config.yaml
n_layer: 22
d_model: 320
n_head: 10
n_kv_head: 10
head_dim: 32
d_mlp: 1280
vocab_size: 4096
activation: "tanh_gelu"
norm: "layernorm"
norm_place: "pre"
norm_eps: 1e-05
positions: "learned"
qk_norm: false
attn_scale: 0.177
bias: "all"
tie_embeddings: true
parallel_block: false
extras: ["capped logits"]
init: "uniform"
init_std_qkv: 0.0352
init_std_o: 0.0
init_std_up: 0.0352
init_std_down: 0.0
optimizer: "muon_variant"
lr: 0.00225
lr_mult_o: 1.41
beta1: 0.95
lr_head: 0.00644
grad_clip: 1.0
warmup_steps: 200
schedule: "cos"
final_lr_fraction: 0.03
batch_tokens: 65536
seq_len: 256
doc_mask: true
train_tokens: 685100000
steps: 10454
dataset: "wikipedia_en"
Each number is 128 + 24 x the weight over its row's rms, rounded and kept within 0 to 255. Layers, rows and columns count from 0. The size above them is the row's rms in percent of the matrix's.

# layer 16 MLP up, 1280x320, rms 0.139, rows 428-532, columns 256-319
size [ 93  97 105 104  94 100  95  98  99 100 105 105 100  97 103  97 100  99 107 102 103  97  96 101 100  99  99  93  98  99  96  95 106  96 102 102 101 104 100 100 105  91  96 102 105  98 103  99 100  97 101  99 101  95 103 100  97 100  99 105 110 100  99  95 102 103  94 105  97 101 101 101 105  98 102  99  98 105 103  98  99  96  97  97  99 104 120  93 100  98 108  94 107 105 104 100 101 105 107  99 104 102 104 100  97]
[[125 109 133 132 141 124 118 174 163 136 168 108 107 130 149 187 118 130  82  77 134 130 118 109 117 110 162 141 115 113 106 164 134  57 162 100 122 137 110 175 122 190 107 156 106 157 134  91 126 129 137  92 117 136 116 111 137 172 154  99 127 117 109 150]
 [118 142 140 113 123 160 156 139 134 119 133 171 160 114  70 148 141 145 123 116 144  93 133 168  99 122 156 113 156 156 122 112  91 154 134 121 147 110 163 167 153  98  95  78 122 133 156 148 134 120 118 128 141 102 101 116  82 145 115 124 146 114 129 112]
 [130 130 120 171 117 154 115 132 137 138 143 112 123 113  99 128 148 121 101 115 118 121 128 113 142  87 118  97 144 110 152 139 140 111 108 144 143 142 125 130 143 126 107 129  84 134  92 150 130 130 117 106 113 117 156  62 140 132 134 158  89 129  87 163]
 [129 125 131 134 102 110 140 174  97 141 131 124 103 167 104 153 112 142 119 112  89 124 100 155  89 134 149 135 147 137 163 117 173 128  79 126 124 156  90 153 157 152 108 157 108 152  69 113 108 182 134 153 131 135 137 120 146 148  81 148  91 151 105 147]
 [145 132 140 155 125 140 146 130 131  72 139 142 115 136  83 124 138 118 101 130 112  76 143 160 132 147 137 149 151 156 125 169 117 154 133 136 129 160 124 150  84 150 151 111 119  96 148 101 103 133 134 156 113  75 143 147 106 135 184 105 131 156 122 157]
 [117  87  87 128 191 118 119 133 110 123 113 166 147 136  79 138  77 115 120 122 128 123 168 107 112  90 130 153 157 159  80 173 131 159 135 131 153 105 127 122 115 144 135  90 138 142 160 133 115 160 110 100 139 119 153 143 102 112 116 136 156 129 116 141]
 [115 154 166 143 126 202 154 171 155 158 126 142 115 132 108 148  96  96 110 115 161  99 119 104 106 127 112 126 141 148 109  86 132 160 106 139 101 121  99 111 121  94 136 126 102 142 119 113 111 156 133 153 112 138 144 121 155 108 155 109 145 130 119 156]
 [116 109 102 168 148 144 121 145  97 118 115 160  61 117 150 144 133 147 113 108  94 109 150 155 126 125 161 110 101  97 134 125 143 104 101 159  90 175  88 171 122 141 143 157 127 121 102 148 135 128 107 122 124 119 139 121 133 123 125 121 149 107 108 122]
 [116 125  74 168 123 118 116 183 150 118 107 128  72 150 161 120 143 123 146 132  83 138 142  78 114 148 139 100 159 162 168  95  85 118 128 133 128 114 135  90 121 143 159 116 156 123 113 125 126 123 135 175 145 115  82  82 160 182 139 165 112 124 144  68]
 [149 121 106 125 105 171 152 108 117  75 138 128 138 119 140 136 123 149 104 144 171 101  59 114 140 125 142 115 140 139 151 163 128 134 116 133 116 135 140 117 119 140  81 130 141 122 162 125  97 103 167 101 146 113 123 126 130 131 144 121 146 110 131 108]
 [ 96 180 154 159  89  89 140 118 135 101 148  98 122 148 136 135 131  84 142 125 150 144 180 103 138 127 141 103 117  95 153  83 134 179 122 159 129 133 130 119  84 126 156 144 158 132 134 157  91 149  93 155 141 163 143 153 122  98  98 163  77 148 120 136]
 [ 83 114 156 132 191 132 157  80 111 159 138 102 116  96 121 129 137 137 109 134 101  88 112 109 133 112 117 167 122 135 170 131 112  91 136 142 107 124 122 132 130  97 101 116 157  85 139 168 105 123 126 122  91 113 110 118 137 118 116  85 157 159 166 183]
 [110 153 152 101 140 122 140 162 144 138 149 123 121 139 118 154 134 120 112 145  98 170 152 139 138 106 138 107 160 137 161 116 115 169 101 132 137 124 126 105 113 125 126 137 140 124 106  90 160 138 103 159 133 136 154 112 118 122 133 129 152 118 126 147]
 [ 91 112 154 163 114 123 142 109 145 132 109 105 122  79 119 126 117 169 169 116 136  95 170  97 132 105 118 147 132  78 141 141 127 151 168 136 184 179 150 141 122 138 119 121 131 147 163 128 123 116 120  92 119 141  97 134 137 127  91 128 171 139 105 132]
 [108 125 127 122  61 119  84 146 134 140 135 117 128 121 158  83 132 108 137 129 172 115 149 112 126 109 137 105 106  83 122 132 140 102 150 135 108 113 104 148  68 142 129 126 130 107 109 143 103  52 158 118 139 124 141 185 158 119 125  90 148 158 146 141]
 [135 132 154 142 109 155 131  98 107  82 125 154 134 129 148 122 117 146  90 133 160 113 144  94 130 106 115 158 128  94 125 135 149 142 145 103 153  96 132 118 134 117 164 100 141 151 156 111  87 114 133 118 182  96 133 128 145 155 107 190 154 166 124 121]
 [ 88 122 107 140 164 126 108 103 104 162 115 161 116 107 107 135 121 170 106 113 147 116 120 101 182 132 153 123 148 161 142 149 143 148 106 137 106 109 138 128 172 133 146 105 109 124 126 132  80 140 113 124 117 121 137 193 145 101  93 157 109 145 126 129]
 [100 143 107 146 111 115 159 131 138 115 118  83 169 163 137 133 136 149 158 135 137  78 145 109 129  93 146 119  99 127 105 145 108 175 148  67 115  90 112 154 153 138 115 181 119 143 127 125 157 134 146 147 144 110  99 122 174 145 195  74 141  91 161 103]
 [161 123 121 162 162 129 114 108  93 109 141 146 111 106 181 135 114 179 142 148  87 151 184 108 147 108  97 174 170  75 123 136 150 138 113 142 129  99 151  99  87 110 163 145 147 110 108  99 151 123 110  91 158 149 135 135 133 140 121 114  86  96 152 145]
 [133 136 105 143  98 130 105 158 141 135 133 140  88  92 145 155 107 128 158 123 149 118 159 147 129 133 125 125  90  85 185 195 181 163 134 101 131 158 143 102 101  72  97 144 126 120 105 154 124 141 115 117  83 112 152 101 161 139 115 132 114 107  94 134]
 [140 133 169 122 132 120 144 102 122  99 142 135 136  65 119 100 129 126 127 158 155 139 129 114 144 115 130 139 149 168  96 189 142 122 143 111 153 152  99 109 111 110 147 133 119 154 146 125  99 106 124 147 147 123 129 137 167  91 118 141 172 127 158  74]
 [141 119 157 158 143  93 130 155 171 111 125 121 147 126 163 109 105 137 119 138 127 136 139 132 135 107 132 148 133 123  97 134 136 118 146 140 108 152 120 142 152  83 112 143 116 110  64 182 145 138 123 162 146 146 109 162 160 119 121 179  98 116 156 130]
 [166 138 126 153 125 140 156 141 113  89 175 145 113 134 119 144 147 120 115 127 107 115 128 189 135 162 106 127 130 100 161 134 119 117 105 121 157 174 132 149 120 100 150 147 139 117 132 159 111 106 143  83 123 120 129 114 141 135 102 132 114  77 135  79]
 [104 184 101 144 130 147 145 142 120 135 151 161 148 158 137 142 128 129  78 124 117 119 105 120 131 111 134 130 126 126 121 114 101 220 112 109 140 165  96 135 128 117  88 111 165 149 133 149 122 167 170 132 156 119 134 148 130 130  89 106 154 195  95 137]
 [119 106 143 116 151 142 129 127 113 137  92 159 172 175  91 163 108 158 144 122 119 130 100  90 116 118 114 163 182 142 134 140  66 110 167  95 131 126 143 152 133  74 115 153 158 111 138 109 140  97 167 130 148 135 140 130 138 152 157 154 116  59 110 161]
 [ 86 132 127 137 113 134 138 132  96 140 114 155 162 149 142 113 138 149 107 128 171 164 130 130 137  75 150 113 108 135 170 151 147 105  97 138 114 132 141 172  77 118 146  97 141 110 113 156 109  77 152 121 128 117 122 105 121 138 149 161 133 143  91 112]
 [120 106  95 154  68 107 135 128 126 119  88 158 167  94 108 163 155 121 144 166 115  88 134 105 107 129  74 124 133 161  96 132 158 106 159 147 111 136 144 113 152 154 120 145 159 137 145 147 159 160 146  96 136 152 105 144 119 102 135 118 143  79 173 103]
 [152 139 112 118 113 186 116 119 132 115 165 144 125 102 100 143 111 124 101 126  99 102 133 126 127  90 118 140 124 131 150  81 165 143 105 123 143 168  86 172 114 158 106 136 131 177 134 151 133  92 141 154 114 116  99 119 119  88 130 130 128 172 117 109]
 [164 116 120 146 140 106 148 134 119 140 117 165 129 121  60 189  92 136  95 141 120 119 131 158 130 149 154 144  98 112 125 148 138 122 151  99  97  81 157 110 172 119 156 101 136 172 102 140 126 111  77 121 189 131 115 128 132 122  90 131 143 138 128 151]
 [107 174 152 127 149 138 132 121 187 134 133 125 142 110 141 118 155 158 149 100 117 157 147 101 150 109 112 184 111 137 118 124 126 114 116 113 146 110 111 133 152 152 113 128 141 142 129 174 160 110 123 108 137 158 180 115 154 129 164 129 118 141 144  94]
 [148 125 116 145 107 129 129 105 143 101 136 144 149 136 151  98 132 113 131 134 176 114 120  77 120 142 101 157 127 149 148 123 136 123 113  97 125 127 142 118 109 104 116 132  97 101 113 165 130 160  96 113 151 151 113 130 152 134 118 138 148 143  99 150]
 [130 121 109 113 122 102 163 181 145 142 163 145  79 168 123 145 148 126 147 133 130 137 123 124 141 126 135 132 143 102 131 120 140 116 132 129 107 141 150 137 139 158  86 111 130  81 121 111 132 122 132  78  95 137 115 168 137 150 102 116 112 108  88 127]
 [150 103 135 125 115 120 106  81 140 128 138  81 141 154  92 105 174 136 101 129 140 120 148 120 116  87 177 138 176 110 125  93 113 144 171 137  88 114 105 139 117 141  78 140 107 148  88 154 118 131 107 104 194 168 144 163 122 140 143 117 146 113 151  77]
 [146 132 165 129  91 155 132 123 127 112  89  96 126 129 170 180 135 132 132 134 137 100 127  76 121 172 148 134 106  93 117 109  86 110 153 160 118 155 129 122  84 109  99  96  92 142 152 135 164 115 129 136 121 100  92 138 103 145 135  97 121  95 110 136]
 [109 127 165 133 148 148 140 145 115 128 139  93 137 149 135 125 134 103 142 133 117  87 115 143  74 133 133 134 139 132 180  79 104 115 101 170 105 118 105 134 136  83 188 115  96 138  81  90 121 186  82 145 121 152 110 126 124 121 140 123 145 102  89 130]
 [147  64 106 122 156 146 164 100  88 165 120  98 105 152 138  81 140 120  94 133 139 114 113 139 116 144 118 158 136 140 129 134 107 136 147 150  89 173 102 134 121 108 115 140 155 113 109 162 117  83 122 163 100 130 193 164  94 144 120 138 136 116  85 145]
 [ 91  83 133 135 112 143  71 106 143 133 131 137 110 130 152 157 121 137 129 129  97 125 117 156  98  98 127  67 136 121  96 124 141  94 125  95  64 153 159 160 127 123 146 174 122 129  99  96 131 156 116 137 177 188 119  83 141 131 108 159  88  99  80 169]
 [125 170  99  91 148 108 135 130 122  90 137 126 139 147 105 146 121  96 130 108 135 105 123 185 126 119  92 131 121 113 147  84 144  98 169 162 129 137 122 136 123 117 124 155 160 139 115 144 100 132 128 102 138 128 174 152 126 136 115 125 123 144  97 121]
 [179 104  89 150 135 158  94 162 132 178 109 136 128 112 123 180 134 117  95 109 117 153 136 129 154 131 128  94 100 149 160 130 125 139 154 125  75 122 113 153 104 102 130 103 100 163 120 127 144 139 119 105 118 134 157 113  87 112 186 108 132 127 132 117]
 [ 89 102 130 119  62  94 164 100 143 138 119  78 121  98 124 137 124 131  99  59  98 125 125 140 162 120 125 130 115 152 140 121 107 137 139 146 133 147 119 164 105 137 113 146 158 118 166  82 121 128  93  97 152 132 174 132  85 122  93 159 122 102  88 119]
 [130 113 142 116 126 158 142 143 126 139 175 178 141 112 116  77 179 155 120 124 140 137 130  98 113  98 137 113 148 173 115 114 154 134 117 116 114 104 141 160 141  94 152 144 184  81 115 119 149 146 160 168 128 120 126 134 153 110  96  89 108 135 129 131]
 [108 122 162 112 141 143 139 125 119 118 106 145 121  86  93 117 107 144 184  79 138 135 126 141 109 108 144 131 138 166  57 135 135 125 143 130 109 152  81 114 121  86 146  86 147 102 129  91 140 159  96  81 101 108 115 137  83 164 121 134 164 121 105 138]
 [131 157 138 147  77  52 124 195 119 152 159 168 151  77 150  84 143 108 105 160 145  68 128 155 163 133 168 121 130 111 114  93 180 161 114 151 137 152 140 140 129 143 125 133 128 155 147 106 105 136 108 122 155 132 113 147 159 126 123 148 113 160 132 128]
 [ 97 120 124 158 102 150  98 156 118 104 107 164 140  89 134 124 150 132 130  95 179  74 107  95 112 143 156 149 115 190 143 150 155 129 152  81 112 138 124 122 140 119  90 107 120 115 157 154 161  84 134  84 114 108 115 122 159 111 123 173 145 155  88 114]
 [151 102 126 161 155 120 138  59 154 137 189 111  89 165 172  98 144 107 127 136 153 101 124 132 147 166 136 113 171 124 116 133 124 144 101 141 127  94 114 137 163 168 126 130 133 118 123 116 133 126 154 119 111  94 120 125 142 157 121 105 104 121 110 113]
 [143 176 136 156 139 160  98 118  93 137 144 123 122  98 132 171 144 107 121 155 105  78 125 142 134 124 124 106 139 135 155 149 107 125 135 133 136 171 104 107 144 177  97 120  87 148 135 115 113 144 122 122 108 136 114 131 155 135  86 146 154 104 139 102]
 [137 116 147 145 132 143 137 150 101 100  99 156  80 109 150 146 133 147 147 102 119 136  93  77 134 156 143 128 118 116 104 122 112  86 154 133 119 123  95 154 118 128 121 116 103 104 149 116 166 146 161 118  91 172 102 169 129 148 132 127 114 119 144 173]
 [ 96 107 104 114  96 129 131 111 120 140 104 127 102 122 147 132  85 143 119 137 156 140 143 108 132 160 161 140 116 136 203 111 192 157  99 138 111 189 110 107 118 131 103 108 123 148 131 102 126 109 116  94 164 132  97 123 143 134 110 139 140  91 150 135]
 [164 113  90 127 127 133 116 154 107 113 156 130 139 112 109 141 138 125 137 138  97 158 137 117 109 141 104 139 114 133  91  84 136 151 164 152 131 110 122 136  63 128 133 208 162 188  75  95 130 122 113 111 137 132 107 128 152 153 116 129 121 145  84 114]
 [121 145 125 125 119 131 140 115 128 125  87  95 145 109 120 178 148 189 134 134 145 148 109 129 114 118 121  96 109 125 121 152 153 174 167  92 108 145  99 145  94 117 180 105 130 149 107 143 157 109 118 112  95 103 123 130  97 142 170 162 159 168 114 117]
 [120 115 166 125 119 139 159 118 142 112 148 118 103 121 103  84 170 147 119 176 148 106 140 116 113 132 144 109 149 158 153 151 138 107 139 120 122  96 103 114 133 113 101 114  92 110 136 129 186 150 117 119 172 148 174  90 128  93 136 143 163 138 117 137]
 [115 143 160  88  95 115 138  86 113 119 128 170 129 158 141 116 163 155 114 129 109 127 100 103 140 150 119  98 142 127 154 156 138 140 145 142 134 175 169 133 111  91 173 125 128 126 142 144 172 120 123 156 113 138 125 151 128 134  91 112 122 143 126 197]
 [101 190 112 111 123 151 112  69 123 170 119 116 138  89 175 137 112 126 115 192 109 128 126 121 123 128 123 115  93 128 126 140 114 134 107 161 134 114 151 118 113 126 130 136 119 140 103 127  94 151 138 165 154 162 130 192 118 112 145 137 140 106 117 154]
 [115 102  75 157 140  69  96 112 181 159 132 152 149 115 171 131 136 155 137 154 132 137 154 130 119 167  95  89 115  86 180 131 115 124 172 111 142 176 108 136  98 125 119 166  68 147 122  85 152  89 133  78 146 141 156 130 147 118 156 140 124  91 151 108]
 [103 126 108 122 119 137 150 162  96 141 131  96 135 114 130  65  73 126 122 129 107  84 132 154  62 135 155  98 115  91 125 114 130  45 140 115 129  89 127 150  99  95 126  74 137 199 129 130 115 148 102 145 103  98 112 114 155 124  65 141 116 137 118 127]
 [153 125 152 113 140 141 157 143 106 119 158 154 157 105 134  89  95 103 146 105 123 128 143 144 142 164 114 131 165 138 132 108 134 135 139 134 148 125 121 155 103  96 152 131 177 149 137 133 129  70  93 135 166 131 123 145 107 131 145 130 129 125 131  95]
 [147 104 134 111 146 142 144  88 136  90 157 141 103 131 137 121 124  94 114  95  76 105 108 132 134 168 140  94 115 127 140 110 158 107 106 134 177 132 178 130  77 165  87 108 131 137 152 145 135 117 126 166 132 126 134 143  75 165 100 105 128  94 133 140]
 [ 98 134 142 135 128 120 126 149  99 122 167 121 139  92  90 124 136 150 130 140 124 125 119 122 131 141 125 160 141  95  56 149 149 125 164 163 121 172  83  96 121 142 125 156 125 118 124 128 176 118 133 148 135 106 122 110 128 151 129 102 106 146 168 120]
 [104 139 166 165 136 127 142 113 124  72 156 147 126 165 178 151 134 148  88 122 120 122 178  94  72 127 168 180 171 155 118 119  70 155 139 109 135 117 140  86 129 121 148 107 115 120 120 139  93 117 143 151 135 111  67 134 120 197 121 161 139 154 104 125]
 [ 97  97 150 185 113 172  92  70 144 151  92 150 138 153 132 131 101 125 140 127 104 100 127 121 121 141 144 140  89 152 134 119 103 144 129 116 118 115 184 146 125 122 143 113 135 124 141 111 144 162 109 114 121 129 132 115  75 134 101 139  98 149 116 166]
 [121 141 127 121 122 110 118 105 155 108  93  97 124  94 131 148 143 101 137 167 141 121 131 128 172  95 132  74 131 134 148 111 122 141 151 134 131 136 135 110 139 153 108 132 123 124 122  94 114 130  80 104 152 162 122 134 144 157 119 141 141 208 139 137]
 [163 106 178 149  97 144 152 157 122 145 105 122  69 125 116 141 134 135 135 124 119 169 133 110 139 118 170 120 138 137 156 117 105 137 118 154  98 109 149 177 133 106 111 124  88 157  88 133 124 119 127 139 121 104 128 149 119 128 153 106 152  99 138 156]
 [153 149 123 153 137 132 139 129 111 141 147 122 143  99 116 133 135 102 131 167  96 107 137 122 136 109  95  89 102 161 164 140 170  96 169 143 174 163 118  87 141 139 134 160 151 151 133 117 123 144 124 161  81 132 157 143 102 143 131 118 116 121 119 107]
 [123 171 181 136 141 145 128 151 151 141 159 166 178 164 139 163 100 109 112 126 151 116 154 158 150 111 152 136  87  97 139 136 102  81 106 124 148 119 158 134 125 116 133 154 133 137 130 154 134 141  85 102  87 146 110 110 128 159 146 122 140 131 112 120]
 [144 118 114 151 137 145 154 114 173 134 115 133 151 128  78 120 123 133 168 139 115  95 124  99 111 103  74 142 151 140 163 196 125 143 126 136 111 143 143 166 127  87 121 115 143 107 181 135 111  88 111 131 106 143 124 123 117 109  89 135 128 125 101 139]
 [112 145 123 144  81 156 118 103 118 153 153 127 137 137 125 137 116 134 113 120 153 118 162 139 147 145 104 143 159 128 119 156  97 151 101 134 155 137 117 154 142 159 121 110 142 179 118 120 173 109  96  89  90 108 153  98 124 103 132  90 142 120 110  99]
 [113 159 140 168 107 159 126 130 138 150  91 164 122 153 136 189 139 117 124 143 112  94  89 119 148 169 136 102 161  70 141 158 101 141 171 106 107 144 109 180 135 160 132 103 112 160 116 143 108 119 145 126 152 167 100 138 127 129 126 123 114 134 118 133]
 [124 112 102 113 157 103 165 112  98 109 119 160 115 151 144 132 111 108 136 116 126 118 134 120 185 117 159 120 129 139 127 154  96 151 143 153 161 115 129 116 118  93  96 121 143 149 116 107 102 121 136  90 124  84 127 117 148 115  96  87 166 109  98 127]
 [121 131 159 115 139 119 173 171 105 118 145 117 117 135 139 127  85 125 107 179 118 136 154  91 142 128 105 144 152 115 120 118 132 151 169 135 155 115 199 131 148  94 132  93 103 118 126 146 112 130 157 170 161 141 115 101 163 140 127 118 151 159 112 114]
 [102  83 129 147 123 105 132 162 140 141 107 105 130 137 121 153 108 156 149 140  86 146 124 104 159 157 134 133 142  92 140 108 158  96 118 105 143 111 101 140  99 124 160 110 129 141 107 154 153 134  95 144 118 106 146 124 123 145 130 184 110 122 148 149]
 [157 146 139 118  96 132 130 146 160 121 147 104 118 136 136 120 136  88  63 124 137 153 122 138 142  93  78  98  99 147 161 133 138 140 119 141 134 141 149 134  90 123 135 110 138 158 130 114 158 124 131 112 165 169 104 127  72 166 121 143 151 160 102 112]
 [115 103 141 129  98 143  76 144 131 128 153 109 116 124 126 174 108 112 118 116 177 148 170 101 111  88 172  96 128 123 146 179 120 144 152 175 155 104 113 104 127  96 134 145 139 163 126 112 140 110 160 170 150  80 105 139 153 167 139 126  77  90 111 140]
 [ 76  62 141 123 136  96 132 137 163 151 127 148 152 111  73  74 111 156 105 135 113 100 141 132 174 135 167 123 154 146 123  99 141 119 154 115 159 101 156 139 125 111 110 165 132 142  89 133 103 116 149 141 149 147 172 138 123 107 129 143 115 153  97 117]
 [106 199 112 121 182 121 135 146  95 101 139  93 103 155 132 143 114 119 123 181 126 123 171 140 181 184 151 118 171 136 111 149 141 127 147 114 120 138 110 107 142 138 115 127 119 164 101 126 111 145 120 126 130  90 161 146 149 161 112 138 120 149 130 118]
 [110 122 125 122 101 130 113 157 128 129 146 148 105 150 112 128 103 172 160 149 205 175 131 125 102  92 147 140 153 123 115 110 124 142 130 110 138 157 166 152 159 114 148 146 148 103 122 136 128 125 123  88 163 129 173 136 144 123 122 158 140 127  97 144]
 [139  92 121 159 104 115  99 141 118 138 131 136 107 162 103 100 117 150 134  92 101 137 137 121 123 113 147 148 127 133 124 133 141 159 118 151 145 168 122 113  98  92 144 128 175 110 134 162 119 159 161 112  86 115 164  60 163 135 143 161 110 132 117 130]
 [172 167  83  97 127 158  89 114 134 100 128 141 141 138 112 140 106 156 116 133 114 115 163 141 119 118 143 126 161 163  99 123 143 163 139 100 126 144 111  74 132 109 155  80 132 110 125 100 145 101 126 168 127 127 134 153 100  98 104  99 163 128  90 109]
 [134 154 147 134  89 137 143 138 157 183 145 144 111 120 147 107 158 112 139  88 146 111 121 143 129 124 120 118 107  78 141 163 119 114 106 165  67 106 162  97 155 131 117 136  96 198 128 105 193 163 163 129 117 180 164  79 145 125 110 128  99 109 136 121]
 [142 139 106 161 111 122 129 155 130 153 142  90 131 170 109 159 103 122 114 157  93 135  93 119  94 164 118  97 115 168 153 109  92  98 145 154 117 142 155 114 156 154  97 145 117 105 136 118 101 128 115 183 119 103 110 138 115 137 127 148 140 161 120 160]
 [123 128 117 139  96 143 143 110  88 144 112 145 107 139 114  98  95 104 116 135 136 133  89 114 179 121 128 127 141 112 159 183 114  73 178 152 133  93 113  74 120 146  85 176 138  88 125 149 150 140 176 101 130 131 133 158 128 129  85 109 103 124 126 123]
 [ 96 130 109 110 119 121 109 135 141 150 134  81 107 133 106 146 126 125 125 141 125 128  98  90 147 140 118 144 120 133 104 148 147 129 176 140 136 136 122 117 151 119 132 103 137 138 118 174 130 134 141 133 165 127 166 118 131 135 104 104 178 155 135 124]
 [107 148 120 131 152 129 119 119 171 114 122 155 138 114 163 109  66  98 125 131 122 135 157 120 182 111 157 138 145 139 113 166 115 142 156 119  96 131 123 138  75 109 155 118 124 137 115 138 119 130 100 140 126 140 159 129 123 163  67 124 136 148 136 165]
 [117 120 128 106 105 111 136  98 130 134 152 105  91 102 126 139 160 160 109  99 159 128 154 105 134 122  94 120 135 127 114 151 133 122 127 143 105 136  92  96 223  92 120 102  99 111 124  83  85  81 133 188 179 112 157 115 110 103  77 134 168 200  97 156]
 [116 124 111 153 135  92 158 151 101 143 125  99 169 149 129 176 172  81  97 126 157 127 133 152 140 182 110 107 161 144 131 155 121 117 133 114 151 154 120 157 121 170 101 156 166 134 100 141 139 129 121 120  98 145 133 152 125 107 148 135 115 141 139 114]
 [148 118 110 146 113 176  98 162 127 135 158  89 129 168 125 110 120 157 195 131 112 127 154 116 107 141 123 114 147 161 148 158 153 145  83 157 143  89 127 120 152  85  96 167  92 159 100 147 102 128 108 143 121 153 126 140  67 135 114 147 107 146 164 148]
 [116 110 163 131 102  84 149 118 160 126  89 104 139 131 119 133 133 102 152 139 113 150 137 152 148 149  94  73 128 146 103  98 123 104  95 121 169 110 124 147 190 100 159 175 147 124 147 127 139 128 161 141 152 131 137 152 110 128  78 169 173 108 116 106]
 [154 118 119 123 122 120 161 116 115 148 119 153 103 112  93 148 130 133 124 119 132  74 132 110 118 133 157 110 100  88 101 141 124 139 119 129 123 139  99 124 148 158 155 146 109 153 109 105 124  99 167 117 123 134 110 190 160  97 107 143 102 105 132 118]
 [106 113 118 137 162 117 117 105 139 130 112 171 132 131 120 154  70 125 102 138 145 159 105 147 118 151 151 125 187 145 134 129 154  83 128 121 115 132 129 114 136 151 142 160 137 138  95 106 128 122 166 119 144 130 128 143 126  88 140 129  93  96 137 125]
 [178  72 152 140 120 119 126  76 155 152 107 127 117 131 167 106  99 105 165 115 144 101 108 133 110 105 121 126 144 183 166 153 118 149 144 173 110 116 112 142 106 109 122 149  89 131 137 171 135 160 107 134  96 121 121 126 109  96 149  85 110  97  96 113]
 [151 104 133 123 155 122  91 164 138 103 158 102 120  95 120 111 121 159 173 111 125 139 153 161 126 127 125 115 192 177 103 146 163 125 164 153 110 147 143 153 110  75 147 104 131 106 142 152 110  95 138  91 139  75 106 138 133 137 177 106 138 104 133 104]
 [142 156 133 145  93 159  86 175 125 142 154 131  87 159 169 147 119  95 109 116 111 101  86 146 177 134 141 121 174 125 155 105 147 169 143  84 137 138 153 149 162 125 130 143 115 140 120 142 100 160 146 124 119 127 144 127 138 107 131 137 141 117 111  81]
 [139  90 136 126  91 126  97 131 167 110 142 113 110 156 137 145 115 133 111  98 114 164 131 142  88 163 102 103 117 116 165 102 127 156 102  94 134 131  92 117 115 128 103 107 117 102 159 169 105 133 115 155 103 144 165 114 145 137 128 121 158 149 123 104]
 [165 116 171 140 148 129 125 113 158 135 124 202 131 145 142 120  91 137 117 166  80 119 139 126 109 131 134 126 139 134 162 115 121 164 139  71 130 104 138  79  97 183 107 126 110 138 145 193 157 126 159 166 145 112 118 108 133 181 136 121 124 167 146 146]
 [157 121 149 142  70 147  75 135 135 123 149 135  72  87 147 120 149 138 160  97 127 162 163 116 169 159 163 158  92 113 130 112 129 139 127 148 114 117 156 126 128 131 134  89 163  97 133  89  91 138 108 138 119 129 114 157 111 140 148 152 151 139 138 112]
 [142 118 153 126  94 166 143 133 112 144 116 119 134 109 141 138  89 103  76 171 160 142 137 104 130  92 105 100 134 115 191 109 100 127 176 141 155 142 114  78 149 127 115 108 165 115 131 105  97 122  93 138 172 117 133 148 124 136 144 153  90 122 113 142]
 [149 124 164 123 127 171 166 114 157 103 143 138 118 169 160 128 117 121 131 144 150 119 144 121 152 115 127 123 130  94 126 115 135 118 142 188  92 107  75 149 118 117 194 142 136 119 135  94 150 123 173 114 128 137 163 167 139 138  97 128 102 122 109 107]
 [133 156 127  82 127 135 113 163 127 170 104 120 132 120 128 145 140  93 150 138 145 160 143 108 107 120 103 126 129 133 130 139 155 128 146  89 130 132 121 126  87 144 120 132 101 152 127 145 134 144 155 114 132 133  97 167 175 137 166  94 124  99 125  99]
 [123 101 117 110 161  80 121 142 123  97 118 126 109 113 179 105 112 145 120 148 135 111 115 138 114 164 161 142 145 115 124 140 134 105 135 125 102 147 120  89 154 125 106 134 112 132 109 169 175  89 111 156 104 116 110 162 122 155  69  94 133 105 135 151]
 [129  78 139 144 111  97 137 119 141 102 110 124 132 147 139 135  96 172 122 129 133 143  83 159 146 184 108 110 107 118 129 127 138 178 106 118 105 111 102  84 162 148 176 124 128 122 139 104 134 173 106 104 133  99 100 158 100 163 150 101 130 127 156  96]
 [120 109  81 132  80 115 101 126  83 102 126 157 146 149 117 116 105 136 135 123  88 128 118 177 150 130 101 131 138 119 187  87 152 143 131 129 119 150 144 142  94 112 122 117 133 158  85 174 118 101 131 148 118 150 171 104 151 157 154 102 103  94 142 121]
 [ 98  95 128 152  67 177 146 126 126 152  94 152 166 149 158 119  98 177 101 129 134 140 109  90 133 163  97 148 123 139 137 157  99 119 100 110 105 122 118 174 128 146 114 135 113 149 148 129 143  86 149 152 132 124 140 167 109 151 118 173 151  94 147 115]
 [121  96 133 108  96 160  96  78 113 147 140 167 158 164 149 149  97 122 150 122 110 133 135 163 115 176 156  99 101 139 126 149 133 130 162 126 143 134 140 105 134 118 162 114  86 164  90 145 164 117 111 142 138 122 168 104  95 110 143 129 107 115 135 121]
 [131 127 108 146 112 157 115 143 113 118 121 141 127 119 121  90 131 102  92 121  92 100 170 125 140 134 139 129  98 112 143  94 136 143 138 131 113 142  95 134 163  94 115 127 139 157 140 127 105 153 113 102 133 127 123 119 151 124 106 111 133 123 116 130]
 [176 135 132 140 132 115 145 143 150 114 172 125 126 128 101 110 138 158  58 108  91 135  86 130 127 132 126 126 128 170 120 158 148 151 136 133 156 143 158 140 119 108 143 127 147 109 117 102 156 140 135 135 148 113 120 102 120 141 139 118  87 131 114 160]
 [114 115 123 158 123 105 108 144 101 145 197 137 113  90 161 156 133  87 119 150 134 129 116 113 115 142 127 102 135 171 118 105 137 157 159  92 102 193 129 157 160 125 125 130 134 111 106 132 151 139 130 114 140 123 155 152 111 127 143 101 138 119 131 118]]